config.toml
n_kv_head = 1
rope_base = 10000.0
init_std_up = 0.0303
optimizer = "muon_variant"
lr = 0.0119
steps = 7839
dataset = "wikipedia_en"
Each number is 128 + 24 x the weight over its row's rms, rounded and kept within 0 to 255. Layers, rows and columns count from 0. Numbers have three digits each. The size before them is the row's rms in percent of the matrix's.

# down: layer 6 MLP down (transposed), 1024x256, rms 0.15, rows 580-626, columns 192-255
# up: layer 6 MLP up, 1024x256, rms 0.147, rows 581-626, columns 192-255
down580 088:145098150153093121111145167164111088161145141095180125107114132117145085105135103092094120129127151136151124145149102135107125142104156109164137116117103105105070106126118166143146140145124148
up581 104:185181163126113141129125169132134137107083136092108097143159143130128098108109155103098146151138162159120100140150113112109101076140122119089138144123164048157161163119138140163099126091182119
down581 108:115139121083097160130124141154143169096154143136141124142137121131141104129151138122128128161145148151163115161173095147153114104148103132122152111128134103119171147153130182136134079154107127
up582 103:123127143156076120079139111099133122094107123102140106150071138122107131117138133134124110129106134075112136132128139099137149092125077134134133149111064082140128137151076151097141079146083146
down582 105:161107115157115149094136087095138097109133114138153174137111154110144118129138108131149155131124158145076183129148115099121129178118159154110085153137089105146114150096089119085161129109097148
up583 111:119117161078150138136180135156113139102152071128131175161103122112117118126139100132115123090112152109139156107131106125085148118113086104142072131127083124109114118160140142076145145123129169
down583 115:101124153063097148160127121160104120097123123101074097131134124101134123115135050129078158142171159107119150118131109120098137117129131142089114122139113121141123143125118143126134098145090158
up584 101:102172167153151147121208064163128152107127097150126124100116116130096137136101131111119133120123140160123123091136133126126098116169137113134133140098122115164128091112094089096134115188108126
down584 101:110126178175153119114131091177115150089117113119136170116123109113107142156135111138133144132171162150118126113147140127125117082103146120152103157137103146135145175140141139109127090143156122
up585 102:173117111113140106133136106134155151107122099103131155136141160157122163155157136100138124115118139154093105097134156099165120111084141089111160134161134093122087105097114107183146133095114144
down585 101:117188109161175100149150137089169088103148141134100158146120125131135115126146167111115108155148115130122141175135139120129135117145160163174146103122163124162159094121143139106184122114133118
up586 105:084103121112132133161108142089142152140142145130122087154132132160135114101163159113118107150052135179160140119149130073118118133178102080123118108141130093130102148156099147135140128122133138
down586 100:090129143131119137122087137103104172137122083139108114170099132118143145130155136155152124117107110126138122111139121146128183137124109117132116161137131116117155121125160145126102111137194127
up587 150:119145096116135164143113094124126076140103121138096106099092148121117126113097140120146115112114118139079093151147139098082102104131100127160118095172137134128143143148080136101148117125135123
down587 148:145139085140135126164128097152113130124115121116118133140123155124143129136129120145132123119126139148153107154138102103164123080124123149143114098123112127133143125120131142126137124123137113
up588 108:065116100143122092099123117172134129168133142123158142093158131142153126150133140116095108162176120138110112133141128166095106143097132175122154142097131155144181132170121108134099111141166123
down588 110:099112118122096092131159190139158090179163150108106160152124143149123107145124161137094135120078116141106101099137155096153118150096131138135128101100160170110144129079088106143108112099151118
up589 098:101127137127126133130100136155130146122081142152109092116124095115162142142100120086081156172111106140077106155170126142081122158106089120126151137136134135160127150119119159177118128114132163
down589 100:137121081128151137123139119105098106122136143155110159160126089165077157125139167130125139136132129155123153103120154104159151165118142134129125123133174144061107135136122113111168141106115105
up590 104:129110147121113126174151132123166149132135138114140121104130130112102149102129086089132134130127131119120084134114161104100138069165136179087094144171118120151165130156138194107089154134099149
down590 112:141118124155122098133119123133125145153173116122130160138096106100131135137160120063122090105121127149155132171131098095113119095111168116108132127123123144095109155135120135131113120124159118
up591 101:111100153134129107120170118099147138152144121102141183118094180123156100147161129102108141086134097125159163159120095107097058126126102117143152083126081108121143136139088140113136166127118154
down591 099:136169078095103158106133106099157146123129107111120151140160141124089147137136124131131137123187121108150142100098103100133074156134097072142144098125101153132131166167120127105165099136125086
up592 099:141091094139107127127104147128124141129177129118123089099170125174115131165155051136134123126139138135140131133167165112111134147140114107155129124133072100103151136194132104120171139107143105
down592 099:160131110133142132102151128125173128138120158118124105152146139124137125136158117151142105134127105131154167138143130135176147179164136120109104104148129167097168120157183131132101177128154138
up593 099:112111093123131156113145132096084146120117145095152106104118142120124137128139115146105153099099118095114096116118136109137113099126147124113103129106103148164130160154134122121159116166137146
down593 098:145105092112152139135108123178140153154119110120157132135130118159158114068105148115124089089170177138141139119157053116105134144122125102164125143145130135137113110171130139130097147131172130
up594 103:151158136081114185110119131108125149130132133102115129142170112165125129149135130094125136129105191129138101123112168129129153111110167123133156115084102096081167138132129113136127115142128124
down594 099:124130111127135125126115199132118113092102135135083142131117095147128107141133079097133163131126139132116147109140167144160097105128123157138086094109134100133091095117121103179146140141115124
up595 097:145158128123154099111135117131126156127120094122148098147110122121140135149136071150145112130125087097155079139107120138166137131112105179108138148159124128109122147131148120112097118147138144
down595 106:129133116135131112133126131140108074099068171144093102127117077117119117135125106138133140141129101135101091115138146160146154123157113161126178113144134138082142146131146151146134126161158113
up596 096:164118136129125126102158127204171140142126080126126092129111149156147122121138133136136108093125149133166139125134106123116137105104185115121145150152109141115144187132159126105126136117132189
down596 099:131126127119150098067086174164111136106123123131134126121125122107091096116126155141129129159104192106135140127141126147095136112170153113121107152164146137142107151170160176082127150163127165
up597 098:178170124156156146164143108123150117149097149125119108130116103115168115129155138159104140068128121138081119130119155118147144155094138101105093122117126129124144140109123151090124119091106102
down597 101:138103134143162116112142103181107124106137126096145150095098085126119116128118129111149123172128107103092149121095142127127137171103110128138124164114127115101121138150099124141138127148144074
up598 098:081141110141130130148160150116125132124133110141128123120129153125143133146124135177154103111114201132126117143153136103138152098137076104121155101099091118178121114153130172128141186134129122
down598 100:145162111116141126099115172112099126122107135146091146147152141110111134111137159164151107119103164153124141126112140137044103087105094101125126154105133108152147073152117144131114142083109079
up599 100:109120134121119105152137109114135128118116117167121129125103147102083126122102122183123132130116163108115094144099126130133160092148154077139121112110115099177150161124110141156157153117152139
down599 097:173104153149134142115128131128106130130121132142147168128072155116160157144129152113156136184091116137141171137143108127163106134124138070120151126132088144112083125121107161182115127141102128
up600 102:102183103121120119085136142118124147114127125145131149130133105135137134127156176155157123101108145143104095113142142159147116114098138216144111086141109145110114153125130152069184087136126157
down600 097:166146137170152111107119136120096122213114152126117083127085145111142108133140097120113114140151150112115134109141116117147144132107129154124121118113112138121097130138141136093113125186080090
up601 089:139131147158085127100128129117128118161101115131140150110107125145146124131111116131105150063129104131141133167138121144127117105117103168164121142118143133116142146144134154139161083132088165
down601 090:113165147135133108139073148075159144098152133151155128150145138121130138160117158175140149114145103112241146146141104156143134134132115137134134156119148102071126144157160125115118168161087116
up602 099:118116162079094091128116157139098108182141089086164160150157120159182129125136133093149128112150121120129111112095133133172109141117097132120153124118150136130137162083143142095166135145169110
down602 095:126131150107131136147129102133115117133137059139143160115102136134151123123102088109128134159119135107167111157126102110156129116141141151129121146143149085154144134118112131159144134116141116
up603 103:096125106110117136100143117079185126097126109149158146108144180096155080157134118100119100117147142116111099103108130132112145125083132174123125122138136121132193189123086145115131110085141134
down603 111:119136117127091135101105108127143137125120101132130178116151118150139090164144130102146145131141166095071133074149080141143111139138149098130120161101142141118161168095149161144154081116130123
up604 106:136152130123132095153136111168116110120131085135184161124102165098157119161126160091094188130099142130128125117121133107116132093120135103130140142092135122117110147140083114145124118146167150
down604 107:129157172106119137098160130117069118130101158144126171130155138110165153141094142143121109125142163082132131140116101118083127137124098120185097146136096099121131100140123135166143125140151152
up605 097:129103114108149138146078152145107152126138090117105162083100142139167137138122146132120129078131130131134137175137137144127126132151113166123107153143129123160158150118131104101143133118132124
down605 093:106137148139115125155147146140142148138136155098139146112116186148155133118117157134157153141180128100156130148130099109135145128112094146152091136143123120115136103167128093132141141108162116
up606 103:110105086113142125140142118185085100144088143099113114144097158159121085096138069150114120122114122068118157112124123132138167119154159109139158158162139134139143142144145110091117128130125130
down606 102:100076102157128124130133141190117140136130125152065131136132135147137129113121100114126134109151146160120125118104165113095099116151144089176136156087167160166155106147135153167125127121167145
up607 094:118116146162101091135140130138061171127146135123117139135119171115095117116103124137081131136139107100163142133151118074119093161122120135124079110124112141111104122120130129108133130124146158
down607 092:124127131125123117142102107109115116108134135134104159144104151139157146111080152106098134084121139114180160142132139100129126131128113084182138112118123105105145124107153148102185099141153121
up608 098:118135125150139103138155129155139122114123148106112106100126187148160111088109103123101142140099106135110105153100125149107131099132131115138120135102143129186096116153100135133168099071114118
down608 105:107121145116142134077146105140089095150154122154137131086115169148136156119122109130145139139128138077159132148093134130129137083143144151129094144113124123125134096144112167153103133165105128
up609 085:077129157121123117124121113139127114093132128150132110119160116100074159120152126140116124080161105136138121130125120112156167099116141124146102129104136114173135140142139132135119137129108152
down609 085:153106121135149145116136095115146131157116132078122147140111150144150135091126128116137141162112124145140090094116158149116103135141124117094176126150131126091122115142125159119116131135114152
up610 099:089151120105130163152126071052206090132115124126132138085131081119102152129115132137151157123129134143134107147140159138103154167152099129109114165120099093125151139133120115117126103116136136
down610 100:142143125084132129151122140136114137121092155099081109145144111117124143112146171164160110130137147124114105121128152181137154123123098117136126122153118107101108110147130127109144165162136159
up611 089:119096099090115144100152185080116143080185111116127095118116152108127108119100141095147136155117159116093126144122095097106109116107122096149121129067129138057095126172128103091138121107158109
down611 094:136133137128118105140132131116149106202141114081142118142094150114157132119133121115157162114125144137159131086115133135144131141142133116136102143140112110115152144136165168104115142151118105
up612 095:132167135091140156082126125127152132095141147142146111154123083171107151086108117076101135142096128117155150139102130139180130118100130136141160137132127096135081116169112117112129126107142124
down612 092:119118175105140107128158190119101136151135142111105128122130119159155126160097107137136110110101165137143136104081148149121120137140113138160166133149145139150088143094095173114150117130117120
up613 100:128067138096136121143149094173144143109103138142108148102116153112071144163125090147065100131101108110156120117140140147092136143112127171142116176156098175146151172134144149073156178148116162
down613 099:130108132147119138119092118120112130136094130160106093120131080105106127122130160154134137144122128104083142147100165147139130130131135157141099148116171090143142129144115065133127122145107149
up614 103:114104127126106141107131100143101101093163116156130118150159117120125130147081140160143148146162087094140091170113163124162132117148110128099151169121172140150129107110125102107134187155108117
down614 106:121125115132152123097165094144206150112122122129136092142160196154143128170138152137084127150136123116147092144126117126120087133153151136138129142136140126132130119094124161119117127155135118
up615 104:147090146105124176136130153124131118128099146129147094144107135115131156124132118138079121128136137113158132118145119137115136143119128169133096110119141139132142129113104146132138120115107152
down615 096:097121089167127160138141121139162113147179153130135103164189092090100108146123196128116113133153125115179109163153152145085112128090151115171071094160119173114091108142098138153154082146098121
up616 103:152135130084145099120148108136092056137123131128118132126129135139087126141114157156149171121122088170108129149117146126121131111131103092130160114126110093124132141141137131158095138136108105
down616 104:121107139127126107146097099165154069118110131109139109129128137149168141153142167115115144158082141170118106117113141105126129155128105147120073117108106090102130082111154130110116134129156137
up617 104:193121127112119134131102165126128099143154119122116121136146164104165117132134106143157167144109067121120101144149103130108099143132111103114178097166122059142095175122117101196075122138127137
down617 101:153092111132156154088129124100106103101123108142175119146155098106096159121142111121143138165162119135149120119119101095098148122118111147119123158100112149149127106089120148109181111066105109
up618 100:113133106131127110150075140130149121145094099146127123144153130140150158069131102153115146122138118111112131159122116148106060127135089128082107086113127109110120155140141079146145136150131114
down618 097:150124134137101141142114169113157121092188134118146137144132154101132171211086116137129082127147102115123114104123157148145086126112116124105097132126119112124166129119121122119129124129141169
up619 105:182074084147147110146136111184173135154127133118124131126100118150126123134153125115108110121127124134121106040063062123104113138195127141168121084126127132138173137150129117108149148113098134
down619 096:144164141147129112090148141147079157146095126099110151114147126133123120080130106133112142103121158127125142087124154155138105115134161116149101110109131125161084148115112110119132137138082127
up620 102:163133128109084111121132138107086111135137117156122138116116169126120107147110155133084095114141127137135122129116094121091130128164105151163152170137090132155123134107137117165120123055159125
down620 097:130137136114108157195151108154163126112078140109113098090154104131093114104107103141122115146097151119089107095133110159148146140160132138122115120117109119153156128087116091098138113143116128
up621 087:138143107113117128156114124169191097110162095059143091100116149137137110153138097096122128138122097135151113139105122114100126124164132136102123146164171126146149151138115081082139111105118131
down621 086:119131125174117082173144112127120124156097129150122093117112111145107149142097156163115119101099103101101135111115138133151126123095125118129138116117082162106126101141108164105111124108135128
up622 098:149096134110107165147153144112119124153130154132102102124104126176193091146107139108115109143115148094118107086134171124071126153154098158102139120154131134115171137153121163104141163075114139
down622 097:143142137121145109099117097123126125160126149127106130144134081138100156113143153149144113149153140144148126091166142095190117144119106110101135125102125128109122156080182125111095140124105149
up623 095:179160145121125160110133131146131118152156121166121129110103110138144120123140129118095138117121107104116137126118102191086149118098179185137193119149110143141112137159161137158112145136128144
down623 093:069136148133126134180097138120135168118137121164139116134161122176120145158105112113073152127125179145102100089164108104123132157159121082083113103117096135140130114139123136146106129107183149
up624 101:116110108079152192139128122130106135089146118132123125120137104113134156098106121146080140118153067141069141155135056104141155090083143127087151122134142151111142118166170115143087113149117111
down624 088:128127102174127146151180078119117117128115095178174118119137117143146169135159105153120127162124129148115147094105127106137111169164122106142114116109125138133136146077118119128162133138148157
up625 097:119124108180087103114125129091105115138153103098088097135137097098162098150123131101142104089133148154146157127082128160114135077105121071126095127097113151114104140139134123150105104107105157
down625 101:116140108184134165137109157121141124130126125125111116153170086129134132155133131131099135155129124128129120147128158114140109146145150094154155107102104144130124140125150136126126086099114102
up626 103:153134108132126158148174140128141115106097114092132134155123129134081108153106145111141072140129149145110152131098103155115151137120158160096114172142066179160126099148124099148120161110144099
down626 103:148153099157129118121089165174146168079114180144146143116175122059172124161160114108139134121163142154146111143162112110118101143104114159146140103114125124149134088188130146107116133118092117